Each number is 128 + 32 x the weight over its row's rms, rounded and kept within 0 to 255. Layers, rows and columns count from 0. The size above them is the row's rms in percent of the matrix's.

# layer 15 attention value, 384x256, rms 0.0541, rows 43-63, columns 0-63
size [105 107 108 105 102  93 107 106 103 103 102 102 103 112 100 108 104 101  99 111 102]
[[157 112 193 119 165 196 118 135 139  53 146 125 124 155 134  89 119 176 126 136 142 122  91 192 191  87  98 126 154 168 107  78  70 118  88 150  94 152 141 100  84 128 140 135 137 119  99 135 130 130 137 148 116 167 164 132 157 112 155 142  82 141 183 116]
 [149  96 108 103 111  92 153 114 118 137 146  80 121 184  14  82 158 158 173  52 171 216 138 159 145 129 163 160 183  58 126  70 133 173 177 176 116 119 119 175 158 138 110  59 189 142 116 134 129 127 105 195  67 136 116  84 144 174  71 121  89 107 122 133]
 [146 133 191 172 104  75 137 121 115  96 120 119 121 105 147 121 160 108 116 102  83 127 129 161 130  77 143 109 154 183 111 118 140 129 154 122 152  81  87 181 145 123 138  83 195 103 138 140 125 121 162 131  76 124 118 126 121 171 119  58 162 115 175 150]
 [107 113 105 158 117 149 132 144 126 129 141  22 156  91 151 153 139 142 115 101 109 162  83 173 112 108 129 149 145 134 123 143 132 176  94 144 111 132 117 100 145  75 191 139 127 177 147 114 116 161 184 114 126 146 117 176 154  70 109  91 146  81 200 116]
 [124 139  52 140 119 130  84 111 119 123  80 117 138 103  86  88 165 115 158 169 142 154 133 122 129 141 144 205  86 112 129 151 127  88  78 146 130 136 142 200 131 126 156 117 120 138 137 108 140  94 188 181 151 114  85  93  85 124 155 124 146 144  73 157]
 [127 165  61 171 103 189 119  93 155 199 109 111 109 133  73 139 107 139 116 119  99 111 116 154  80 196 195  93 142 135 113 106 135 179 120 136 111 150 127  74 115 132 119 108 127 137 121  34 102 151 111  97 118 139 133 143  76  92  80 121 126 146 131 150]
 [132 152 126 102 158 191 122 105 182 116 141  92 139 171 120 118 134 120 158 172  77 164 127 137 143 129 122 105 145 126 169  36 108 116 127 122 135  87  66 189 140 160  83  95  99 160 151 173 168 163  96 126 160  86  96  80 117 105 160 131 115 168 108 145]
 [109 155 173 197 121  98 142 139 145  81 108 132 153 126  95 153 107 132 136 168 124 103 120 158 116 126  97 118 134 126 114 122 130 158 121 129 152 122 131 122 150 168 159 110 102  94 101 158 112 158 178 103 141 115 165 128 157  84 115 168  96 113 123 137]
 [112  93  64 107 131 150 103  97 129 169 152  46 114 128 172 125 105 141 149  73 135 130 145 179 107 104 117 138 109  99 160 122 177 119 182 104 117 139 151  77 145 144 153 119 133 154 156 126  88  72 143 130 151 141 196 114 140 106 112 114 126 170 198 138]
 [117  81 105 135  88 110 109 147 112 111 130 132 120 129  56 113 154 138 100 199 118 123 153  69 116 143 125 189 148 139 155 150 173 100  82 111 111 121  99 167 115 105 192 136 148 178 157  97 111 104 139 119 115 171 101  98 102 128 107 111  62 139 119 150]
 [116 131  88 122 133 141 152 115 157  42 129 103 115 147  83 129 143 125 137 196  95 147 103 109 166 183  85  63  70 149 128  89  71 107 145 115  92  64 144 125  85  93 136 124 104 172 122  90  94 160 125  88 146 139  71  97  93 153 160 155 129 143 158 105]
 [ 85  53  90 174 130  97 135 100 112 141 138 136  93 114 108 117 133 104 135 177 185 186 162 144 121 145 145  89 147 117 125 148 105 162 126 172  91 168 139 112 174 142 135 170 149 104 152 131  41 115 116 148 124 141  82 165 153 156 125 142 100 184 186 180]
 [144 150 138 137 159 143 102 127 144  86 120 140 103  84 120 150 120  67 133 192 159 159  80 163 171  39  94 114 136 157 126 108  74 154  84 130 137 121 126 149  62 128 180 151 118 108 156 116 235 121  78 104 221 174  92 178 119 159 107 131 141 112 104 128]
 [161 151 115 166 104  81 140 115 156 141 155 126 171 131 199 121 143  99 160  97  87 152 142 169 105  75 147 133 109 143 120 131 159  96 126 144 106 173 132 137 163 172 101  89 125 142 137 151  39 113 178 144 147  61 106 155 165 150  94 135 151 182 101 148]
 [106 127 138  70 112 141 152 141 136 118 129 183 104  76 127  96 106 163 126 127 134 148 194  89  52 129 154 131 145 113 130 210 143 123 126 118 103  57  94 125 150 137 139 138 175 186 136 155 133 123 112 113 153 159  88 133 139 166 101 135 158 134 187 146]
 [151 119 177 147 168  85 124 110 157 137 124 110 100 114 116 141 165  71 150 130 132 158 122 136 189 109 109  75 111 144 124 129 201 131 152 119 141 110 162 139 137 134 123 134 108 113 165 133 144 112 140 141  82 125 105  56 171 124 174 144 139  92 116 116]
 [ 85 110 171 193 146 117 142 138 139 158 151 122 151 150 123 154 139 158  90 124 166  98 189  73  96 172 207 141 177 131 109 152 131 200 202  97 136 118  78 145 120 147 114 116 120 122 151 107 108  95 120  86  47 158 117 142 114  82 160 129  77  72 128 147]
 [138 169 149 153 121  97 111 146 122  89 118 132 112 161 126 131 126  86 118 127  79  71 127 100 134 111 117 177 139 122  96 148  83 141  20 142 154  30  99 184 133 106 108 152  69  95 113 154 141 106 161 142 130 121 133  67  67 186 175 114 109  97 128 130]
 [160 175 142  68 160 164 141 155 148 131 172 112 165 151 101 109 162 117 102 117  98 125 105  93 138 158 166 102 166 184 113  77 132 144 127 106 155  97  27 178  57 118  82  59 162 133 115 133 185 137 107 106 103 110  96 121 144 148 133 123 172 125 119 114]
 [137 111  79  84  87 145 119 134 125 153 140 128 154 122 117 125 145 131 123 133 146 141  82 106 158 117 133 176 142 141 122  87 158  80  48 145 147 169 104 163 101  60 108 133 109 128 107 137 137 121  88 139 153 124 126 122  82 150 148 115  60 146  82 109]
 [181 147 141 134 124 168 115 114 143 142 116 179  87 150 110 136 152 104 137 109 160  81 112 149 155 123  99 118  76 170 103 143  82 162 103 104 132 171 104 156  85 114 110 114 159 166 113 112 155 127  98  65 144 143 205 119 106 152 132 121 147 120 109  93]]
# layer 15 attention output (transposed), 384x256, rms 0.0574, rows 43-63, columns 0-63
size [104 105 105 103  97  91 103 103 103  98 101  99 103 113  99 102 105 100  97 109  99]
[[132 102 129  59 159 161 119 193 131 151  82  97 102 126  76 146 129 102  79 155 122 132 117 119 107 165 102  91 103  64 111 118 106 205 100  81 151 158 160 144  85 178 132 147 147  61 120  89 148  60  77 118 137 114  97  78 175 119 164 102 105 143 105 107]
 [108 136 139  92 134 132 175  90 119 148 100 124  93 153 132 206  79 155  78 177  90  89 100  95 121 114 118  74  24 137  97 143  39  58 103 171 172 200  97 128 126 173 178 112 133 129 119 150 136 144 101  54 126 118 189 119 146 104 153 161  76 113 118  92]
 [102 144 109  88 103 141 152 127 141 168 143 155 216 123  76 141  92 140 144 163 169 178  90  49 137 173 111 116 126 137 135  86  80 144 107 151  97 137 111 172 107 128 124 102 140 120 104 148 144  87 115  96 115 174 186 104 107 106 136 159  52 112 125 142]
 [143 115 111 146 188 174 121  92  36 137 158 155 154 147 150 108 132 190 167 100 127 111 103  83 131 123 105 115 152 161 142  91 127  82 146 103  99  80 131  99 113 116  90 109 143 105 154 185 117 116  85 107 104 197 149 187 117 152 145 167 124 149 102  94]
 [107  99 175 124 122 111 135 104 120  74 136 196 121 121 197 136 135 160  76  80 105  74 141  98 103 114 101 123 143 161 109 153  78 137 112 211 105  88 112  65 109 119  53 110 149 138 177 106 176 176 133 126 201 108 159 183  96 177  80 115 162 120 145 118]
 [102 132 193 172 125  65 118 111 110 104 151 164 114 123 167 132 190 161 172 101 145 123 158 140 210 100 138 104 151 153 111 135 128  82 166 110 152  68 187  86 147 120 138 124 190 138 129 157 149 187 136 160 141 167  82 185 182 105 164 149 126 125  83 101]
 [ 87 197 144 103 149 136 103 148 165 150 154 148  96 118 108 148 140 102 125 116 108 109 126 122 148  77 105 157 157 117 122 171  82 179  70 111  70 162 109 101  75  85 106 193 117 117 108 109 143 107 113  96 227 139 126 109 137 172 122 104 186 168 148  66]
 [105 110 132  87 109 155 105 139 110 128 182  23 168  89 149  97 130 102 177 146  92 134 109 119  86 105 168  44 131 116 103 116 146 157 157 164 142 162 134 139  95 122 112 148 132 127 122  79 127  78 148 181 100 112 150 104  98 133 128  89 142 166 130 109]
 [159 152 177  95 142 193 123  75 104 125 136 195 159 200 136 108 171 160  91 102 162 105 104  85 115 145 105 160 191 108  67 132  97 130  87 100 181 112  93 143 126 112 140 158 128  94 117  87 137 188 145  82 155  65 149 145 108 133 166 109 100 149 151 145]
 [162 146 124 116 132 115 196 120 135 101 133 160 120 148 180  97 102 185  92  89 115  93 119 130 121 109  58  76 144 204  43 116 101 199  63 127 144 101 175  85 146  98 131  71 130 133 139 193 125 158 119 153 153 133 134 198 129 170 102 133 157 142 119 123]
 [120  78 177 100 117 115 154 137 111 194  90 161  88 120  57 117 170 107 130  45  97  95 168 157 166  94 148 122  82 127  65 116 144 150 113 109 104  97 136  88  90 121 125  90 199 111 110 212 188 130 107 161  95 146  80 143 155 140  87  56 148 137  62 106]
 [116 124 136  89 112 146 171 118 168 125 142 112 105 118  97 132 133 174  95 128 139  49 135 113  98 152 100  99  85 183  87 125 149 137 147 133 165 146  96 123 116 132 141  81 174 114 103 120 168 153 130  82  86  92 123  97 109 111 159  80 106 129 100 119]
 [ 95 145 106 130 106  90 146 172 160 117 102 132 139 132 127 113 168 139  89 130  94 130 171 122  68 130 131 161 160  93 152 155  86 136 115 127 132 161 103 145  98 160  83  63 132 191 107  94 139  93 117 136 196 140 156 103 104 100  98 150 141 146 161 117]
 [ 73 100 139 152 127 146 119 116  54 107 155 107 153  83 112 200 116  93 141 113 115 118 105  77 142 125 121 137 144 126 147  45 122 166 149 177 182  76 115 171 142  97 149 154 125 131 151 136 154 107  89 101 104  67 137 119 119 101 161 101 141  72 147 154]
 [174 105 101 140 136 138 166  96  74 152 101 128 152 178  57 116 144 138 118 123 176 130 151 163 134 164  77 197 107 227 136 145 149 108 117 122  87 144 105 148 170 118 161 133  95  83 115 170  92 163 134 115  74 106 145 117 103 140 120 137 117 113 104 144]
 [143 131 130  79 131 127 121 109 131  99 157 138 170 132 191 152  64 123 132 121 167 129 111 109 108 122 160 130 158 107 127  97  89  81 152 133  89  84 111  94  86  89  90 102  95 163 103 132 142 167 133  93 155 160 117 100  82 148 116 115  73 124 141  98]
 [212 112 135 153 144 131 124 139  70 109 179 103 101 167 166 116  71 152 173 116 130 139  46 211 176  77 101  91 107 143 105 115 158 148  94  97 106 112 146 103 137  79 176 114 103 124  90 136  81 171 129 128 164 168 115 129 117 143 109 142 131 156 160 124]
 [167  47 140 142 142 124  62 141 161  81 147 149 149 127  35  99 134 111 208 137 164 138  97 109 104 121 112 122 133 120 113 129  85 169 120 145  90 135 135 116 106 113 121  97 166 127 148 129 171 114 111 129 183 121 136 159 100 132  64 130 180 136 116 113]
 [101 125  79 189 150  81 120 154 141 140  85 149  99 144  77 180  88 124 138 136 113 166 121 158 134  71  92 124  88  99 185 154  89 134  63  71 105 108 167 124 133 120 124 140 109 174 168 212 109  63  86 137 179 189  96 137 145 108  95 180 154 126 104 115]
 [150 122  87 143 163  98 108 108 142 132  90 146 131 111  96 147 169 121 100  88  16 119 135 128 151 128 107 122 124  96 124 129  71 158 105 117 191 139 145 100 155 154 155 132 161 112 160 126 138  88  96 130 145 112 118 164 194 128  79 155 161 153 142 132]
 [135 135 157 147 107 126 127 162 120  75  87 144 127 124 123 100 147 102 128 143 140 152 157 148 142 137 146  74 107  92 110  93 154 142  99 136 135  93 177 123 165 149  92  59 190 131 121 166 133 163 183 233 151  93  62 174 120 136 139 102 117  90  91 140]]
# layer 15 attention query, 384x256, rms 0.077, rows 64-67, columns 0-63
size [ 88  86  98  91]
[[184 166  60 150 171 138 178 103 100 132  89 164 177 150 187 137 137 138 101  99 170  97 163 123 146  88 127 165 142 136 148 145 164 127  95  86 148  92 126 158  93 113 120 184 116 169 120 143 134 141 101 161 133 171 115 135 148 113 121 103 149  85 142 151]
 [151 153 117  89 131  98 139 174 152 206 124 108 155 181 121 117 120 177 124  91 111 120 101  94 144 176 152 151  85 135 120 155 138 117 116 179  92 102 130  73 164 112  97 187 128 108 121  69 144 165 109  77 164 175 159  91 114 111 174 128 141 154 116 111]
 [138 144  91 152 139  84 146 120 146 137 106 161 106  87  88  95 118 137 121 166  55 132 123 146 144 141 146 125 119 122  94 154 116 127  87 142 137 122 158 173  75 116 190 141 170 169 121 113 172 126 152 198 109  84 131 175 151 168  89 166 133 114  97 129]
 [102 131 170  81 129 102  35 171 134  93 130  51  75 104 134 136 150 139 118 119 117 129 112 106 140 143 142  79 134 151 152  97 120 182 132 168 111 103 152  62 151 165 118 110 138  95  96 138 127 152 111  71 145 143 147 131 105 143  99  93  82 123 130  84]]
# layer 15 attention key, 384x256, rms 0.0738, rows 64-66, columns 0-63
size [ 85  82  95]
[[140  93 143 126  67 117 150 111 128 139 164 114  98 115 162 129  99 140 181 105  87 114 132  91 118 149 113 135 104 154 139 221  91 166 131 138 112 147 106 127 158 102  91 180 121 140 134 122 151 120 153 122 137 146 169 139 111 158 185 174 139 138 118 132]
 [ 75 126 112 156 138 125 131 132  95  94 126 171 139 123 114 142 102 150  67 134 165 191 134 118 126 117  53 129  89  84 159 127  81  91 175 100 149 145 132  98  75 131 122  94 136 141 141 116 145 169  55 146 105  86  89 140 117 100  84 125  89 131 134  96]
 [149 129 122  99 123 138 112 116 166 181 162 108  86 146 157 115 153  76 102 147 166 182 182 106 144 115 105 101 149 102 136 162 153 123 210 189 142 128 164 195  64 166 136  59 125 137 146 145  91 109 149 123  91  67 116  92 112 137  92   3  92 124 114 148]]